Part of a small language model's weights.
Size: width 64, MLP 256 squared ReLU, vocabulary 598.
Training: a variant of Adam for these matrices, 88M tokens.
Each number is 500 + 40 x the weight over its row's rms, rounded and kept within 0 to 999. Layers, rows and columns count from 0. Numbers have three digits each. The size before them is the row's rms in percent of the matrix's.

# layer 2 attention query, 64x64, rms 0.209, rows 0-63, columns 0-63
129:477512478443444447458524505505503478501508550462497494518548494477496520411488449565448534526529534539576491557472457463453533532456426487468432540546561465501514499549462492561464488411519458
106:517495535564518523488442495519455503515539463529519506462460495541529502578512519451570477495430459452471514431534526572522450507546592481509526461441434525481470514437521562427538476526467514
116:487492497479479503493570534441534522530440529481461471523503467453525508448451513557454539518554538531513490558480498452470552493447419549491469548538562502531491450556466419578485542494561445
098:510538492543556520517455504575441508506543452538536516442486506512491490559512503446543496468452486482508493420530471546525460539571540467497495462461459515449493525458530598397528487507459568
108:547533503516536530565420412546469458488553515530544551475520509546501456547531467477553442494487453469510504492496525515507466515518576467501551490432485520484476580439511580476586465499474519
110:577505530479488554442456443547431485477548538517533570480518547517504501499558434505519462508461444506534479514498480553525435541558596510474492536461428521492482536451540554486535441477495523
107:444520525523487503411527438500541507502494476526494568513505527409429456473497466498461480499493376535456479494506470495529524502572524526514460482556479488418492532502562534552512426524505543
086:525500562495465479498528548533443451543534552490443560482444575494516455499491477530540494510520503543384477445478581458530505502431540464513494513453521512549485560457499556484473492456535562
094:451563463540550539514464481578501530484578444513519562473467463505523499559509469450582498457422511479496474463561535530512472477549546449503544466429456496478471534452526552454520454508476521
093:492445534490495519505550568438549531529440516487457427479500500480491539472489566546444550518551550525462512491503456486495549492470482556501467512568519495522557409556481421501474587517535460
067:491552466481513477539434424530472459483589516540556580496481484531558494509522433467519480497425531447514479507501558526474442537548540451483547474443461502454466569466493553473525454466476489
096:492422513464473512497550546411542508524427514478456446501501468495524525477461547557431532489569529531480516543489489470503581477459466554502447533537536468533531458548472411543513565513527492
110:475431491443468512522536530450502498503480514427442443551540510477481489492486517531472503510568485538452502563456568457516527448425443499541493533544576489603525505532439449525491535481502546
128:505536448484540509602455456493497498476525463537541501464436499499532466527514457428550509471462494441487471420511561498527446505551510456555537457459513541507481543442519591449524461508463552
090:477458595468482512573496514570527479504588520528530485490503487543426510470438482494469474520522525402550508551491553418432524545494455460513525489547465481433560525486485512516481517503499543
095:475498499458456472487499495519473458453509492489510509428482509453521471515485532508492519593484550466405541504516513466501493520490429413518507493534472377514451484482431545392508522501534541
104:425545522456488503508521529513475547486552476452555517506488513470596405504515486448445531441514539557504412474442466467521474444517540459538503537579572484505496512539484535487476520541514474
088:484573486517493497414511502477476551500529522554530542525579534434427466520433518477515544411486499513447488498489509627522526489516481518522443501486457503457537424534533516472484472526466527
087:488508516483511519470497433455506452532432574459481558564530591525575449540499482499531457507528510455534496509430513572544463466531463505486552566480494467541495509475513503456541603492521521
096:446537447566500470528539529491537532532459467568541406476423482410505498437472502501497492471501468485541445465524470493535522502494380487488427465556516480493446501515499501505445498519526542
098:576499511495455503451428512540452489524501530559493487565486583529584410469503469542536420523495450523589455491483465546524551507443501516518433504460525468521471543484523480491471517487521527
098:529579539458537544544624541566438468560495508513480467444453525456471451513483450514581512471511474572480489458527504506530480535419491508502476542464537534505467518481453492501453541509528510
110:462475500418502519509481515503514453620464494453449506453494507457495545472460424521498545451539428423509499528493535497472461523578478509445516491526521517473478495491442487450581536476470568
095:462457417475500529592524409512469519433468515482516463459550502495526549482471455504518497504469528531568461498538549428448456531529479536520440532487525592493477508496513550437484487515559462
093:480543415486550505500483497375516566514419518549510432532526465481551517486570511486527472545534564457527515532506504454477489472485471503514528532421554522566469469519531490560459512526469484
087:589468497438461484478447550551528489460510461421481442524547501470444525553480542497524472514489414528437535484514481449500473471508492448514496433481499556526502501497419476478416444494488553
085:572442519516432522540518432502489486486505474461474516535563494501456498506529486517486534488465455534520530518562555437501444436518563492514517530494457593526523591431421530485536470471535541
086:535523456549482471463540442537472557550513527497517471483534481499489499475524560461449482508514538439549560499484533442510517408464460460572482541469537415534545544452504570545552503558466507
098:489542485501457464415569423547554445522525507497490542440469448477527488473455477448454563529479530513507526482453507485484495518534483521537457499447480516420475524487523511530627503568543500
095:511446487456505500452478530420436478443490506489513482523574542416500545520464462547530512514439501430464513543559500473448441529570495482473490461454497522491485419483538505511447425494467442
086:541479569399450485484464542473495508488579545444515482495469482483496500443534509508511492521451498529456496519562480425444490508486574440503480485478472404533449472499485558436419476475479509
092:457548529459550522535542474502533510577491493495511507495541434498393459507568511497546452514575454481507593516484466485460538460457527475474613534484506453502528489506435461521480501496463527
082:518484541402532581523486537522394498488525511516582463499562454527569550489526493531535493517475485490507524513507486441536521482495519447518465517480507469443460426512438434516476542505469579
080:575558477519572548538463510504501541442569481500550479542471465478526461507483484472517421483482516456491463447483527563516437482438557456492491470454489485526455606550547500543510528477520446
076:489563497503416475481527487531465518453564452454453527515516489559523576489503511431574466499469502550474545485451507498492407493510565461458477522519533555464503517474542533583567482546536518
108:508490526483434493535492511438549415550412540504478495509542502488488469498531543515506543510460463471494546516558473470402504457539472546493543580524447420505510499444430520433452508504513528
122:517447565532513464498476571452524446545472481460467484530508540461466487446496577513460595501441518488455470541500468446446520433477452488467468511564472525522500524504414426496448502459520511
107:501419507526425460438570588496487456531497533502422488540515493499441595504493626564479507491520493507455501547485513509427524470488484506475502505556512516492483465524442502505452538505503515
081:485497509522491574493501498438511472483417557551414538511515473455476463482513460517529499520538520522447518568561529446541540556489472543561532553511443507534537459542510532394533549525481506
123:529478490485535481488467545470536551488557511405480434527529490451535483447425526522436521503504531587521541533481481457509535466438464494479481492525546505519522503543468419594430516504508436
099:561500500482538482528444525473516535451497549462480428527514489518557434465442480485491453461489528508612481442443429487446480502485524496553438508479558453484512530499551538592494512529486454
075:487520466510589445505482498607473522421561491444487526462478507536536489459531517480446437515507498523530522480451544516503539553535517512454491445503541546428538504536526541548582426492482520
105:472530479521543576454549469538476576476510510522482499483503479539568471538451497503522429502505473493536508448442489571483433544515516401479493465482507516453520536534612549543510476561468493
105:565523498434483471484480531496493416501546455445490455578517513569458542522506579457453579538511474536468535531472478510506513445510429508484489510568530497495492528505440425499424487473530454
098:493510475436534464501466533511474496518592425440519474553481474517505559533457560471483557543510492550507517494441495504546453469459474506459449443480555461530463544510502418541413501497476428
091:519520493404496471509473516498497489492551407463514472534489474455539506471491508518449524516544550523549505514462462484567575491460471531455460501434600514461467507529498489581440513469516405
136:505495498516464470438561506473468513497465467441422495509555498485491525476508590527487545520516523595487543513508506403517524494431451544503464569495448502516501445551506407478544542443506494
098:521590493541538501500487490498466482481481438528513542453487496475523434451554445510480497497472542421464501479541511502616519525477509530514451566381488513494549517519537518464563493432514515
105:468392511536566525507464528479551573535528460508515503498480470432456537492520585466496490509520477565461435490525479452504490434475466579515471468524501419516484555507436474505525528562473493
106:494523482535509486436565475518498448472451504494463549430468522445530530446467485558480511544509503487483479549510507506599525560473530532488485539456507486517547507594488572459596533441517446
090:543503461541484476415535495520510518482458526433399456551524538445485513496456514539454567551472457547522546572454437479558574530479468504489518497531498472517509455580509468458487484487501455
115:509466511495544554505465510428507520545453430495532475499520503468482501520522537460487496526545532516496475544558502399551556419483417547554457527469453461513506526479497456435551416442505501
100:508541498485501576538478445483462475478439479557503523474494470529486437546563446466551473476517503491470505511599538456532494490531468514584551530455421540484471466469526509403540473503485560
096:517500525509516488525468503536549531522535504536598507443457502579468490528529494455518496496461488462516480456471500559414424449561519433474513426553496518506479553431442508527433435508486518
080:528542510542492495552488470471518554519548441453450453546524515521523490456541550513419503449446545527501492469421449544496474494465509442486399483514550460517484519521477439611474526506512484
090:524522432520497450518482549537498542454581552495462475545498483541539496525464552504441519507402452515472553473437463532474465514458500444490524496529472482550542525536503458590424474549484454
107:489512507489456527512478504531504524537522469507572445565483486577522440547496493449484520466475467489514519491469515574431442444568475380510489416535502514445475479453502519515439439529478502
126:474509517491476509467489472562478448535475503538581508489465530525526472547488439439536522504516452436518463477512563541530487472566488428507548437493518525447449487434519552436507378493494495
118:518549416532471447520535473512510527484535481517496560446511484545507514491557530512520461537451491493495490352467472528463422536477532526477441523431463440520527532508542511515532532543525566
114:476475510486467413476534544541475526495576548438473493517507510509552566452429526525514496494504490528543515483400485527467524542466541469428485475511598499514482498544496509601464540526512446
093:501492504478558541491487506496488491480477483472526459557479501443589462445435475466443492504502470466505475562448439581582505519524477460545433454461546457478544517554524571495511460500459428
130:512536498501505546538483445502456472485481486561533563460485476532518451563575474461583464483503478449486469459586535504530471525540525504536537502451439529461475509448553561417557480509486564
075:531466476500456432443462552497484576459570525460510520560493504482513535553426544467464555513455453536487599557426479501489500475497476452497534468538455478488504449544500504499475469469533419
064:472462549522521537413501549469476506503464530503456512472470491475484515555492508463514574509500450552468487554508517454543548490522436484553573459483471541526524469552498555374461492563447472